Weights of a small transformer language model.
Size: 11 layers, width 576, MLP 1536 GeGLU, vocabulary 8192, 85.2M parameters.
Training: a variant of Adam for these matrices, 799M tokens, 6223 steps.
Each number is 128 + 32 x the weight over its row's rms, rounded and kept within 0 to 255. Layers, rows and columns count from 0. Numbers have three digits each. The size before them is the row's rms in percent of the matrix's.

# gate: layer 7 MLP gate, 1536x576, rms 0.0484, rows 679-764, columns 240-287
# up: layer 7 MLP up, 1536x576, rms 0.0521, rows 679-764, columns 240-287
# down: layer 7 MLP down (transposed), 1536x576, rms 0.0456, rows 679-763, columns 240-287
gate679 099:091135091091140145105148154072149131081208140127087142130106141161107140215134160178130110090084087198088126094144056118139105130111156104129059
up679 103:167078137135173093174139140154090103131091126119119123099080125150127101153152115136113167163136136152134201138172171119112101162164083140163115
down679 102:171172138141184150114124127175150149188114145101133153105107114130152135092092059119122073129120114127121064159108092147156130140091158104085112
gate680 093:127092159133127050151159131083153155129144197094087153116172085100110179135145147115133143196151104121071102155061109153090085116135233176135187
up680 094:080123163087158062125115146101107099121087071105124143136105090081077123172125132148130089182137120120115120103123132109166122159130129180132122
down680 095:104182172188063123104100122163103131117109166089121158153104079175143158134174095113148078104106111092154153172187129099104152129133088208104098
gate681 101:116199136150164075162126175078168134089137206149140105164123093118094158123099133136119163127155147165135120123153135114110151137160140145087149
up681 098:110132134113080115198180144122151216098075191167131180146142117069140101075124119132109092099106074106087147119073170165116125124118103127077113
down681 099:153117088094140105149096141129105080147106185116121189078216179136131131158145107123181173122118141130154181099141100137143105093158124118112132
gate682 104:069124141177131125141098154131197178066094170154127118132048123209092137133096137148117076172105129160145167091117094098140133167030101215122130
up682 103:107150149122107154139037124115156159115030178127135109124162182101131130088143131130092075058148109101154098132069136163023080155061197106126113
down682 101:105167147178170105147113134137106122152108115088098104154181180136150131142141108153133164162131080109161138156137168132116157145153132139138130
gate683 105:124078132140205100144162135119151173116102099195131105137138167131131134158151105157136100108157132126095088139142126143167135110081076079138127
up683 108:216150139193149085109130099135151107129124157135163115083099104145116066150189089100131137142140129151153077080136151143076125134108143151126120
down683 106:161135104138165153115075147118112117169108155127104132118124149124101097133073147102117106131088191115086110151162101084127092140100114118117121
gate684 101:175119063136158135049093150100162212122154117170134135091013131115096111138136085109132163176084142132148105106155107088153156061106151178139174
up684 096:130119133109122105117084133076109133091076098068135148108147153209130096154162104168137193123170062035113160165158155130122060147173152112114129
down684 098:162140128195104125171154114136147108116160154171079130140130105077145146127168093101083109193115084145117125184106064083180126092173104151135158
gate685 099:164176134113100116169129120096107137099143115127137139093136147156135116095118101082108112110144093105115131137146104119040121123148126069143099
up685 095:124156085084099183180068155086244132110129091060161144117145163151088192069046080152101106097116101146147099154078077086093141097098140113166120
down685 094:125070181182132084092136115074091172161132119115138116101094099134095049143108129126100131121135085130153134082085079154141042131130151078092146
gate686 099:078142076173127139117138134137118141102163111130134074100092108207160192132147086144111081034143129177166105090104065104184126128092139155147135
up686 101:151098115122073119111063144136112188186113134144145172122214222132172116070107069121116117142123100221109112090163181164181125123139118105105122
down686 101:119080141165162125140149184145115085129105069168158099134148147113115206120094068035165084112124148116170074087131101096153088106162044120080153
gate687 101:147126121088112105096193144097181155155120204128093118075116109143144070168144116108114111105119109151121117107086127109159112063147120146120125
up687 098:133098066163075104105100133067102112082126106134138095160162191169109125163197161164130134053192121099064100123125157108114107099118114144132174
down687 100:143102173154107148103162160097114137142152167145120177179099107146123171122100189062135143125080053133137151144136127141104163171100092098174112
gate688 106:131145121139141169138165173135173156145130165155168125135111100166136113112119164150105089086111153095172119154162100154093169120138118202055192
up688 107:152189158059133110180136140129134137038113088153105127169108084098120090026144097168163114120131097089100054135122175142108142105101087167172121
down688 105:119132184140120132168095114124119151097185124109140082146113148145160180093101130131078090104147149044132161187142126115128192155171137171145141
gate689 099:102135123065175174154122122139135148063167140155106131143100116166171121118163127154157131108151073138102120149186155149121125138129081156130087
up689 096:171148149151104123100181151116133108094108083130118116145119156139099100200151130090154146076158170116095162147139121155086141126086181108152131
down689 096:116144031089148100167129135138160149133097145140156111126107096147097143142102160105192154103155124176167105052066146075087159161078071106103144
gate690 103:097110168145131146073155167117107146115124123149135114144138152080133146134100128143127103110135139171125123117103095075097099173142160110085140
up690 099:160165161131104117143090108123146125129173150177112159105131091079174163073128103094111098110090114146097089078123123131100109150083184092202043
down690 100:181116168109160117145115107144125124112114091126103149226108105107076094128144083102134158205141156079119133162219142143092141080107144161168164
gate691 104:151168182105189057106089162154098071150120117123101092148144093095139135102114094193088120156109147111092109166144136095096088142144100113071126
up691 107:078128118097129147103178098137173135104115172165125112093128130137125090083145063147178174083118131086132143123143174101132126091110129091114146
down691 107:117157109196121146161135194101154129119178140128119082142187189130106144096152100070167117092086107106112123125141065108073153120127088132124111
gate692 098:082091091084169133118140134148183144107162155162143199124135097166095137134102137088097083112113141120109100117117156113147085078110152110111114
up692 096:130151177163123191160181102129084140148116128147127140132136115105118098074103137165141128138147177146070120127153172134124080100143111090121088
down692 101:184097182143201087121149092108150141135094110139126167100113104091127127106159081135147142149118081136079100145097119121179084186119098182167116
gate693 101:088075063077141102191114111131129116149130100176103150177176184136088130112114141118095118114110107119085106156132098148156118209149105124128070
up693 103:140108118134097114162111151073109149126121149125125114139124134164158156171150158156179115140141118133083155140137115156226119154117093178125165
down693 101:187160108134119196103117121166117129144137136088125181156144083129083110143064131092177133142129100097143079167108110094148087166098146122068119
gate694 095:086167131143119102090082138155074108159168110105124104140122155063156148113098151144106154104164181136104184135065144077119162126191111154196140
up694 097:112092154105087106155111099095096123185129130077155136166094111169121152156077083101110086113208152177175128181113153180084099115123135134125077
down694 097:121124132197145090095088143163160125076168121129066130142126175172119159129169090115121146153115125112106114090111178149122136149145093135145156
gate695 100:151110144174138100076138125161152100135139111153106171076135129135090203125119147170087091093078076079112181172085106180077114095105101165104132
up695 097:140096134071121109194115173219067162134075086108154166141153091125103098070153107129134142119188186136113095119119134137124118043139107133109115
down695 098:104131124137101090147112118144147043142142155249121146077108136131155144128134083077130118147146118125112094121191123114153182168169103143114179
gate696 102:166190132137145125088146149103190121158123155137155049158159158089176126134134114152068120148122140117174120098136123131147108121109117150141161
up696 099:078050167111173130137124118111120136056096082106116127118090097144051140109087162143106140128225090163093074128126139121131162107130188084163154
down696 099:106125100140120125100156151156042119135157172162130157135173113113105113109166125101125114171074155100120147140107109149166139146120161150090128
gate697 098:147163160121096136118156092091120152092227058169127181109151129173170095160151133114134111162155144127114101115180081099124111082080141123156183
up697 099:097111115097076147144158151103129080052090079157105110147107127130176134116112124152175142101082179203077112117140099164137162130142149155175165
down697 098:119143136117184154199131123174134156113157176163085137126067121071105100111154169139097053138108122036103120088143159134078086154112125154107084
gate698 103:131155112168169176152118146141133141164150117120107107159105134093110153109114158105111120109101122087147103137174142159121124109085068073117114
up698 110:137181144187146099124134134049166103100118102083057108131097150145057092151147127108129124093076087162180160142097104099089165162118130110119116
down698 105:108079163129114129122110155117159145125145143112148136149151061059063159113134105097179177142134096162186087080144114129131101179154130130174167
gate699 101:094138143126170145115173114090125152125110161148102114131041103111137136169163097168084095140176131144125133067141094111125114148150108116123086
up699 101:086115140037157158104136122118093155188114122108121139149108096157079065134175129157131129087076129125136103117127136197123136131124132114140200
down699 100:042096064076157103123101083084185122072107108131115093170055110117059159129098152109104169116138093097145139093134163129110086144125167156115217
gate700 096:127126179067087137141126092130072142134141122096184122141209136081111190092190059182121111134095090152034112164113068146078115144102109103123152
up700 099:075121088198124128053166080078124116135108160168073083120109110153099154173097180115122159177116169180168188039123179117153172120164161132146101
down700 102:115124133119138135179134118136123154122075145129181113156105121148153182107125136126187129124119106098145117115118159173100118194096134143175157
gate701 102:173078088091160118135185152115135144114135139072136134141062092209126131126092107136156149122101172161083057090128114161145146125110078202138116
up701 104:095116132124069099142182158101148105122106169116102109145125051119090150084105107133087092158132186127097087162084145168112192120134084141135121
down701 103:151143133164130118136153149071115175176155138090137166127144192098119066130085071130161170046152129142194097093104120135095100217146130097093101
gate702 097:142139131119141135129133152094100149167102121108095098145154164134095112161076127098142127132145169098112091167114100142179126145117126169073161
up702 098:114119132085160086134146140115074169116136149162191072147059091091085123094122103090121165123129102174165134121108075146136101112105083143079101
down702 098:112169044087071083131126192114100248143129141102106118073139127138087114149187117107143140128161130089172125164117102056149075153092159147148106
gate703 100:133172098099145160093133139127058118162181178135153084152142134147167127143154205125120126214127133074077110123173151120155095104142059093122093
up703 095:096150171141176135180118106113164119127080097113080181109112096113075087132132141102089120150087163132133174118137094117156140080109162135149134
down703 097:084124189103124115132111131136070152083139187140102147184162131165092144101155151186161174171173125092059189154106139176115148137178118114081092
gate704 096:131124096073083109161105157152155201122142130096095111121061091147081170162125143182065129102127125103106142140156092104120129155108129091106106
up704 103:157142131124140166166166167116111190035141101128122116189148150176134156164135124083156151138116129122103106141145107123152109088138132119101124
down704 103:156151085152150106127109109109130099106104168157135136114155123112120079128161121130069144102185103164112163145095149122101093102130171130178136
gate705 098:136161159116134145093122141113136119124141126128111153155060098078124099084115115128083081115155171135027133094132153130100128163106141096157093
up705 096:143109095108097161108120098129125147143144097047118140112071208149133112119091081144151126140119183207109151098144164097137117127148117112144110
down705 098:100132128104231130160125114136172137115164129139089104108165141077106078108140165095146118101082052103137160131141131121121099116159179135093131
gate706 102:123115101150148143117156129113106206130165116164130167113094126105173141149182163110154143123131138120141141147130085071117118108108149134196106
up706 093:136094140149151099116097121115164106145026182199100061144077141084115094137078137181130115187091143148149105114141163111102118093140058132143174
down706 093:156144156167087148167113088166140103093105207127126158171170177113135137161134126133110120092094120087153108138101097146098097194114138078103059
gate707 101:146154137129134143081181162135150114121255151149089181152118165164167149131077075120145099138103064140119167099161092139174113098152135134106131
up707 098:112168099123151136145081174122150159144160141077130125125125119130119152125090188138102190081112120159084151162092106158125105143151091055136181
down707 101:086086109107143139116162065138117110120128097155092165140122150102154123049147097131090069142190122099100123133129113097150174058149131169123104
gate708 100:114170139126164124110122088057148156081139122077137111152072135194130121167152167167087110085170067099134129102109099107139076140144145119088128
up708 106:110103122126147203143103136141086114141159090149152154152147145152147132072120106139165175156113122125119129166125109103159220068108074084090129
down708 102:141101175144177127144132156098099129058127116134089086151153113104109121088157145130158124149132130115119116170135123142140148138172116114130193
gate709 097:153109139150131192142111119082127117144075154111131140140058153134150188181189137185097079096082106093174125183132132111130172091112161148122162
up709 096:080139178132077169077174105097117081161109136101154158160120099121092076153134107165107117162197116092138159161083113196145135104109126143152108
down709 096:197099142111131120123149100157156168117177105131130180135141173195189109107148137132181112175090108156173124118158132108176124120137157129201070
gate710 100:104117140103153136129154129123119092161142107161079125144131181145093108095125085144098140161161138163062146119099111144155146147096081096106093
up710 100:080122126161119160116043088122092119129085154155151089124139143137106088086124073127121122110166129150056144139139171088129074088126128088144153
down710 103:157132096173080112174150141145164193188129109178119114145075129115106123143096140144085158118137126171087057093090169121062158136149160132145111
gate711 102:132153147154139065175102088095116076126124137088052142134114175177090167142112110157148110100135137134124075073133105134149084131105130149084138
up711 103:208136111052047131113170123089145136176115109087168132112059078152172148136109084119113088154133104103181151190134106133107152083098157148127118
down711 103:162137155146079099115160119116125152117113087192095131137121210137142127077135132129122087088084147115071147099144144118094124136079138145081136
gate712 100:143162109125183118131146119154147173074115148159107096140136110100081129138120138175116126114158140105151144125139176138138179120146191123090184
up712 099:115063048144164135171148108105171160153182135133116168153111143158147085137069138148122125132133114085145090159150136083114109135115083162056162
down712 101:125109161128097087161169140111062155130133183173121136043133109145124130159147106129066169152141138093043132065191128118126152087126134062084184
gate713 100:143144126150181167159148151070119132194165160113104112143149196171068133165099135157132120127109092131108127105168179122140107156144098172116118
up713 100:141103140114112137113193096129125135134173109125113098123099125146076093077070133101124142143081125133123125142084203132093107114118086100117174
down713 100:169116127154064155147094137114078070140120086138162187141120173162078121115123168082163095101084141142106111141094152159198119117091092129158157
gate714 098:082167141142104125155092172098134104104130061148094108135119143140162160079144140110164122039116158138186168090117091096082126092177142134138064
up714 097:120124103102156177151143156150155124197140157152083138153142172134126129154104083123137152109111161081205121078159156098148121163078169149122142
down714 099:133109174119119096112110050151127157129112133109191052136150033136163157117154076212147151088138118091204108132143149143179144110129195198115124
gate715 103:117123095132151157134122102175149142137062142157110154096119136170069158099098191144158111111133177087180096193161105139128073113106056142115094
up715 101:142141157084124176132098156218163171134153126142085155144132133144118108095162119135132107136165144190150102125126114106120126163094136139090165
down715 101:121150132124111160142137097149091189098104107105101099103121111064151119156097163130081173131157140081145097104158151129132155126090126091122141
gate716 104:059120144068153117152140069141098138109197078140159171113125101154117084163133176155112130137100134104174126099109101090090091137122127130173097
up716 102:101127127133121108139141158165096132135166148132089112111124145128134168173134166122171129133128126157095097093177127108115123122138120141149122
down716 100:106119159074062111144048109100069134137102122118112103122175169146098159147129150134095081148115139095188142172119101086096152124146143169171112
gate717 101:127127172082144141092132089148180130143143091189103130170116162060160081172155099132117099105076146105208100180134085114136109171179125157065108
up717 097:055149122089112126151155117177136132113114151132108108135097143153163135157103144115136144115108118146153107114204120147130126160173117124154095
down717 098:146094150110128156133109177134166144179155161155159163127110098170135204077112130097159084163154136159123147081098127102145178156114160136225113
gate718 097:140166118166073120152176132110135173139087144125102151091101122156101170102128105143150128096142171094137131143152117125109146142112160109104072
up718 095:129102118050133065191091149061107111143133111146125087106152138085142132135113166133150091134137180136103122099153167142114142177145102090125174
down718 097:161133168142179170153149130228131154101110102102130126156168130146091173195183157138101118123155173153077134135138127165084111098095094183166171
gate719 101:092123124126135150132078150103139197095056097161126107139145119173108145141131116121159155141133123129153060141147153133147139037107092141089133
up719 096:171115165113117117110155160127086165157142169149097152133062099112171063136118104078127135110099183131089168149122117124144113154100081137130090
down719 098:125118108063098123112122105132122155140122113134087130099081140164103148164170109077166136110111122124130158132140119221102155161109153116093102
gate720 097:181166141123170134144128180116186133086126077144108105139131128121105122149140154113060098131103149134117053109158164108164169119153083166102113
up720 098:094143127150111135147132137067125157099093120077139084120155125174153151116112137211177177142169182118109115188123191132136165108187102152158199
down720 101:086157134100163120103117140157149115132117113148123170130113134108140178096137125195120131128145168194125101151142152083124137135167118195137185
gate721 097:062124100076095183178111143177187189058178137129094171173135158165095075089113110109102103095092118136141164148159120197070151117099139112156152
up721 099:147128138125197139176092090069110123128156120137115136160098083165129203096135101157098181125091151107141122165132104102119149111174109105096136
down721 100:111108097075090145155128107095138110119079146133068164090108146151142085135175136135127160106122138103093162179112109099120165113138138093134138
gate722 101:123115154165187136083144159149132166120112141096131141130106081141122137079115147166110149066119138079153107164124102090167113077097103162093089
up722 104:141126130151094162108113099166156165077156191139120155101111052191139130198060123110096089134110157076105106111102170130140077137150151141100159
down722 101:159153184122114159146187154136112148111137135092154122075127164131082077098147154127096050094150149127112080199113118105134142102109165150126117
gate723 101:120132082160109118088195099150146135175143110158155124123094129169144142191099096102118169155129118130151070097115125127118123163112134191118098
up723 097:131119190128051126157102133074057160121126130144151121165127164119114076154158148106159140156162097171128194154119138117145106141132197085128126
down723 099:151072070146202145105089144077197126148117079135125155147096100112132127120125136096137164081158165162132148114066135121102131148150095085123166
gate724 099:137111091193103082168127190144124146120133174147106120125130152163141099175118149063144108058130152145133096115134098155126157114133133200076111
up724 109:145137139135143117117110159176117108083107121140160123140103124151155095152112145087166108095198107181100079109125127127186079125123153117159108
down724 103:152151139069065121097131109122142159095124125176150139114121140173118158137070110110173071176108108073142127183070178133070176151109099158131130
gate725 103:185174083128162160068137193197203169116121144137149167136114114116169145103088120115157125158101119129082093070183116048069121142081146054196123
up725 100:127162119093151153172209159083116154104165095085111134122139116183114121068147143152119120087092106151137125149109127128124093164142125087152133
down725 101:128090109087122105056181128071091095124078153118149142133091121139135090120079094137145148171149078101123156150122137132133094159057118044146153
gate726 105:148151128106134094134114042129133177140067094159079150121164139146133176169147092147096146155118083100150145107134118153137180086134109187124123
up726 098:181130103148066180169138213091172085087172165125138121163105070161110110172119131154132143105111143155096100121164104121075121117154151118139159
down726 098:106136030155156113153088109139197188150110157140136103133123121062144115133104152097158108126171063089143126121122152128165140071106078171108183
gate727 098:149135115173134141081117134133128134106119099106107112163146096121154197102133157152104092135143150114077091142058082149124105119108157115122130
up727 099:086095083155079124107111121156139135118124128168103141169154127108164077172112169126152186142117153187095124153143153151152134116136118143170146
down727 098:064131136099139150117143129152146119141098150154146108146146133148176069128111117071071148119160129143178119068190131136145106133095113089040086
gate728 112:106136131153169120179205169137157134125125144168185137117090098207169148125061122063133101096136153141092090137161125162178113114172155150093105
up728 105:103123166169154149124106169133144194146111128096107137077122103096146046131137144153072149158103080165132101135105124104092161121095185108151127
down728 108:144131101169169072157166154098184090104129112117116133166160116157144127129078110108084120119118143143088138151132125136144130135176166108077158
gate729 094:183117150120133121110152110081142140113113186173116104123145093119106105155111145099130081094182144166186145122096101066187160092160155138116151
up729 095:076148158139152121122113127123121103129126139151060167065115124101105081129150163104148143157113113133084082106103113158065074106136121135080156
down729 092:090135169187106150097184165110148127144132088138165131108088115121145075201106100111160179102158094149143110124117128101129137149091140092194087
gate730 106:119106166182152092143151149114045111120152116138132159158100132210091096128147143172102076142120089146114109216125085184146124130040063088069120
up730 104:083120134120084150180142138149122126096115125135094098110193139201104120157169125159115081154086118099138123129132112133140141157082103079125118
down730 105:155119158138132140133106181195149114109114149141157107153113172138161108161128099189138146155156118120175107107089191161161106131109131094083120
gate731 099:092114114100166113150124140151170132087147093179143115131108173098155126102180154180131152110132195111127172128129111084091148151158074147107181
up731 097:120155130131148158108092191122137164091217182119117142099061127134150156075119181150135134137095143150119152117146097103122099118162124110144132
down731 098:114157193156165100145137073027088145116148106190077119148142153106129124149130117111104103158125109076109087165142117173108148102100087158056128
gate732 095:101118129104142162110174135172124124136157061121081118118133113091112092097084086141124103062138101075076108081134119105120082079182094149078119
up732 091:181116060101201104124107141128129135136191087194158091181054128171137152101109144122116116105178171045130105126178109111164123144123123153084099
down732 093:129084129136098115167150108150159140136131077151141197109145123115143137112116144165133128120116066120132139151062119146095121099172145122147176
gate733 109:159151183170146140120158166109127116087093120090104092164142154133160120117112156154180058148196153119103071135164130134125139113107075147085176
up733 106:118143097121159155141100154145179097151110133133148178107103176126108160138112126089147120170068173117155135110115115158075113186109122117194169
down733 106:141125137100150145117089123146142131152098104088097169107098156175100159105104154159150112113201100130144080155153115183146074135130115133115134
gate734 095:178160096119163083134131134119105136118091140161119068147126082119147090100142105161088132169090110119131135148217137065146114084115104111082103
up734 100:128101074123151126119078172186163176137135191161122165157074115103102137098110157089086158111154094160148128096167115083127113099129197152117068
down734 099:165178138081131133174176124089150123142105107123184144115084146113151153159110175089119109189146137076189135121141156137137122133143093127114113
gate735 102:106132146065148079107079110098093129108178101190089124120152116091229140156176149173097093130172139136181084214134070127160123113102154140138121
up735 101:144161170095139167132121114139136113125148080123173129108114087150135071167144150137126127161099112114154099125139115126094095124113098100099111
down735 101:147116162087199153085140107149133084141127111165093089113131182115192090088177104086092144138105107129132171161127124128125140157093078108164103
gate736 099:112111113200138153149092097116084125091131091206079099175120144100117148082139104157139205171104142053144119111145107093111191124131113184078185
up736 095:085121140150139114144131164145126147085112150116082173106161128137125093141091154120133113071161126114074101109111122070136058098111116132088128
down736 096:153119127102143076109133064160077170104145121190153070147121137119114102117149129125153114153169120163167086095169070095183124160112116137159172
gate737 106:145141117117163094098142102118085136064161116105103092152092119114140142132170167141191157089151136108116015136148111106175129121133114150122090
up737 104:050053109164142194161162106131087102159130137129100057054070140162075145123160056165138071105142150126113078133159131082076091156164098088110165
down737 105:166074128131132167144094075182130056184117109155135096092102082092114165138060058154104133186135097166096140112112112089107107084139132162133165
gate738 100:157141156124167119110084159117127114093101142157118057145074165134104116113077101232073090163115163115161087094092039111094158192112170214129159
up738 108:078110158205144098104133180126138161063153108110063131163136119111124123161114129158095077130120125164076060128083159104150142079102145130150176
down738 102:106133134146164125127148117125129145111140114088141123124109148116083130092182157118134121137095128106116163107099165157119163110179134136179095
gate739 098:116144065150164068146121158059118172118112074148147135151151184161157133159205144166121123119176167113113123172136138172144133118105132081113155
up739 100:121157135149109111160103096146086179167135133130158091099090093164175144179126102111108071134165116107131108087106121141119107147098119153161140
down739 098:123111118128149130123097140168095059123186142075105145100120121164091113119086166146144123139089142179118119105150139095053065157168161126145121
gate740 102:089178069117126135153170162136138121136176064161121100170113082156083102097060151178169158134142151186156078171091081063155104170194067134153107
up740 097:152123080132072167172143129127140093104131096190170111134141123121135150045132129175181098101084091195131054122087116101160160155169107053120096
down740 095:159116178169078108125061100081056035172144166148061119103093134202155108104158091098125175089140118191138125124102109130060121161132121055186104
gate741 099:111081144152142093146146082141140182103120127145172138146078137182175100118085155102181170127137123088091078082159128140149115154152148067136140
up741 099:193119120084113100136157151054144094084182094166131212156075112102173115146176144067114089082098080148097106103163074133116159113124134146196136
down741 101:184087119117187096121113102098147182094118136135147123107109134147156087221049120116160087159157136137135152178155111115150095137168141135157198
gate742 100:127122128162192128176141100162127095149176102166097066059088145164134115131139097090122080135066104132066168223116152128127082152126071102113101
up742 098:096155096119098129142084166107148178093170074200176115136182107186153128117099158101203145089163138066124103065094165132112103172075121147179163
down742 097:156104097126113169087119176133124111141140137117122130145145183148129156134125145098075100147080090101098148149163130114159115139199061091133117
gate743 098:109123085125093076116145105105137155093095167187092094130147127073091133130113168124098097102119104120099112110141127143169140122099182102133135
up743 093:124134177170145133102154151187197152083128157190046136111097135168104143146121134066096044057090125089105110122134086128096125131102149154110157
down743 096:118143077126101133079153105061098118088088110127149081088191220150125107198150176177119124166124110144175139161062122120163173128169092121092151
gate744 102:112182171165136106129221079106129183162132106139114108118116102155122106198174152094122115166129101135110138104118168123106125131091175123123088
up744 109:128140141090075160121109137110121091126156122069161159143146143138119136094160142074123130087149090143100146163154106190112173103139142137097138
down744 104:171052125158100182153152093148150115124150136050190116131182217211142175027085085127137118141157114171151120205172091171179156189150112105151125
gate745 099:061113159151152140056146132129139145119130116117114115123163115153106129118165098173157135108089113132101130107141098106136124171107100102103140
up745 101:099089111124080103093117154130106204104130160170144169166141106092146132122078100102079114163131216132133129092090139133083119136083191170147076
down745 101:143085114158125111103136055119125109111135157168087150149115149184126077108096121129197134193139106156151091102111153105112113087156125116126136
gate746 102:177194128125129114132081092098048158140129148084076139132089114128140116110100136138082100170081118169107134116157134164088128069154129181153112
up746 101:050144145094172059073119107077128137115094146160142156124115086143108140187115141194160097070112119125139146148125114134084126187089172070125101
down746 099:160107143096126148118126103099151081142167094124100111132151204108132125136094064150096142164119112127108107096118131087145127171146173184066117
gate747 098:090130098096139101113185154099155139117122083149089155115099123115118142115118161128142112093130137159136150126191088106122064149163084160162070
up747 098:136108099105143125162161172096089133138149118172120185083145138147144127127114126126122128090160112137133120115209128116072111090176148116168088
down747 100:135105175135179132117107162148173149145096186114131126220156135097087147105128052071120146138103126105109139124099127164142145151139130075129151
gate748 103:068138130157120179139120085097076154111143103132193206125170155188082109071132087122197140093102077164121124132083106104161146120093129126055110
up748 103:187088115160086113109186152114148114149077148059111167106127060099166131109126114135102132167110113107161121169167093153128162131187169130121156
down748 106:082066093107148108202120211133150176091194079142110137178113141094124155153169077142162129097137177104110141145149162131074160168150145143130160
gate749 094:114162122107200095120146155105076113150093147173070126108122096156116122118158139102132130065100103186125103145162180117140104095112151110089098
up749 105:146198133127115096118154036196109140159142211174117194148145153065127110102123104094126110089102153057064135162121116105119101195163125121150134
down749 106:168139142107117119086131101137078079198142091102140132130108168148106106121113120138194132173096159142098082172052093203106082124131108154163126
gate750 099:114139139134064142168174125163125151098061059154116149118125138139106132145090132108121158134138110126145106117095094142102046141133149102136105
up750 094:126075109121205083097126140128145150149161179195146147156158142118156135153097114122208098090159101135094094094130135119128088112128107145132204
down750 095:170125134092123170111129134130090119153118150152151096109128115101114127100169059154113085090118078143173143165199075169159155127158114132106178
gate751 099:097143063158188112117135076141139099114111148155121132154171180131097150112053128076153075141126163134089144139123121044098108116073114137148127
up751 096:137125114148168126086170123141183136151114150132139135133148130109130093076121130118105059116077148125066118111095086134096164098131129052132139
down751 096:104149141108144163133102179167127142080132082160159098111123130177146175117098103153137129115082129128146118154087150159133087183088117054150213
gate752 099:119147129127146123126158091110116137145157078125117150155214102153083101142160099162131163104090106147159154135128113170142183094102101161116165
up752 095:070145089145132133114104130144167109076166156128107118126116063123117157144089173117212094160103147154082107157140149176191113111246153107128063
down752 099:131118099136152163141108117158131134111095132152098143080055183161102155121176152156084142145152162114090103157172136148136167097176146131173138
gate753 100:100138142154107094102127091131165194041122108143171134158184089161158134123127116106113082063145173114166086094133104127150107168154100162060168
up753 107:113090159151129072136119068079096198110099127182165138125137113138149080137072166104052089127111140106121093080133074076140141107160145134113208
down753 101:139158142076132118165130130135065154173129109167158151175117152090148124091114066115140120143144105104149098079068120229198127153096177115123083
gate754 102:108164103135149092146122134049099148131194135148149131112071159157182113119101148161072093121135105153114109113154169118165150096184097149115156
up754 107:158121109080175121079087084145135092124196139133125105116149158123118152190202121089099120109106154164093060104153116105132096113085115124119101
down754 107:130143147111097146159074082076055113182153170106107111134134192131109151098159138084080133163101078159195132106235174127162202092119164142092134
gate755 102:129163134117106105111159122127102081108149113113110148186121135087087104143137166104135052175098101107131142159111137155100140199151134102140144
up755 100:104149167135117082096166047173114152063123114164116033102045069187119121185113189112123119139156107065148137158152106114128148093141156134145087
down755 101:108165058121171079097155164135049165168083119117161134073095136115104122123123117104148132100192155174175122133069139057148111086168120119178124
gate756 099:132135111086158179123193084186083108125144110161207142143115142181135134107123127119091151128138127140130146090114064118156149120129209076142098
up756 096:189170108094072134133131120095170140086111139029166142109102145146053168153157090134099140115108087105160151116212112068122120096134145095124076
down756 095:064075093118122155119119139177097168125108153208145177092155114116107114088129137122093184129109128148128186092037142105065119115092150075062179
gate757 099:129084136165135130160108176159185113122081166102133096161196152135107125153131161102137141125110058126126195190102148100174105131092098104125094
up757 098:145186167155109087185162142101113140144154134140138152174127128059123144104116099102138102127141151145150104162165081110120141106122157118122114
down757 099:142104131117156132118138170142118147131124162136118136120147183098102151115113136121114142140089167151184116105218129146153147114086079095137099
gate758 101:130142114081143134132155081126091147133138139133135137149090168119156102138105119122132107166096149107066112139103124103127131094100136137138039
up758 099:117125128111109161043177136066113092153089101153106063176187131098125199057135140119177105128116069128139130149139077137173169186048119149138131
down758 100:118145128159124139136179099093110114141071078177131160099065113134091092120127138131093087131165156096120133201136031160090136147100147111172108
gate759 096:212071130099109163129081135098117131152061103115162157122163081132154153088096124114110150119161107070126146146158072119103149129117127108112133
up759 096:146117094116124105065176103163169122137146122138169097104162121135145153156140163124141101102176145069141150117069115108125146105154160148178099
down759 098:146100142115110107144124141159163125108101164103196099084157139172111107114131086169125131106131112186141111222164123156156070164139088090026121
gate760 096:077104105136086140103202140099105124156104139194098161222096107201121133093164067123092150121152098115124154159153064176201172192106113092143090
up760 098:057165189150113113132112145092155105142129126071097106137124128118137134137067140096099137096162109138141165189113138119107134126139143108106128
down760 099:080083097105185148094089101183160109144142074179146091160102082155148128123066019146170122156132104127084134076130113097096114200147094126115177
gate761 097:145170036142153129163195132112058185055128115097128143103134088053136137136097150187200129179132143133115152099116108118082135133104099157117142
up761 096:136132112140162090112103179138119113146191127162153179137175143142124167191115074094133149130175082189109096120145112089172153150111143180181148
down761 096:105110097125134136131132109127097142113103171078115145145124190134148128140124070069069092098134116148131128155138167167098104095123051072106120
gate762 102:104184173070125153145130125130109100154137138168143140163127132117156130055126120172121141130071123117139117165154080135167137143105160141065093
up762 100:146128152126125104103134112148134104104132105116155164139143225110112109111142113118154073118099181128121114128133115168117081196118100127075129
down762 102:091084136122189116097111149182184149107119094137130106116143102129092166105119123118163131100169133124154151132155121106146121148128128125117129
gate763 100:159134125129139150151093106065089156181072103122142171150146115146126138147174138142085092106113072167134116170136109126188145114123072089108135
up763 109:093129119126122123150145120063099132134074167144124134149109126142079119115196182114083135102123014121080124151160146146186076136106152034157160
down763 099:122143180116102119120162142103161117154128088146149146101114093179152142177109123169135134063121141068135168134130127205115134061095112075176112
gate764 096:112092094117137084161186094184117082177131149152073120182113098058159140117125207101131223127096106158173103163174136186128162122115102142163137
up764 095:093088120160114159150164135156192052143119156166122093089089135138115101114110115126115121150071106129161141115137096196125145178138087154129175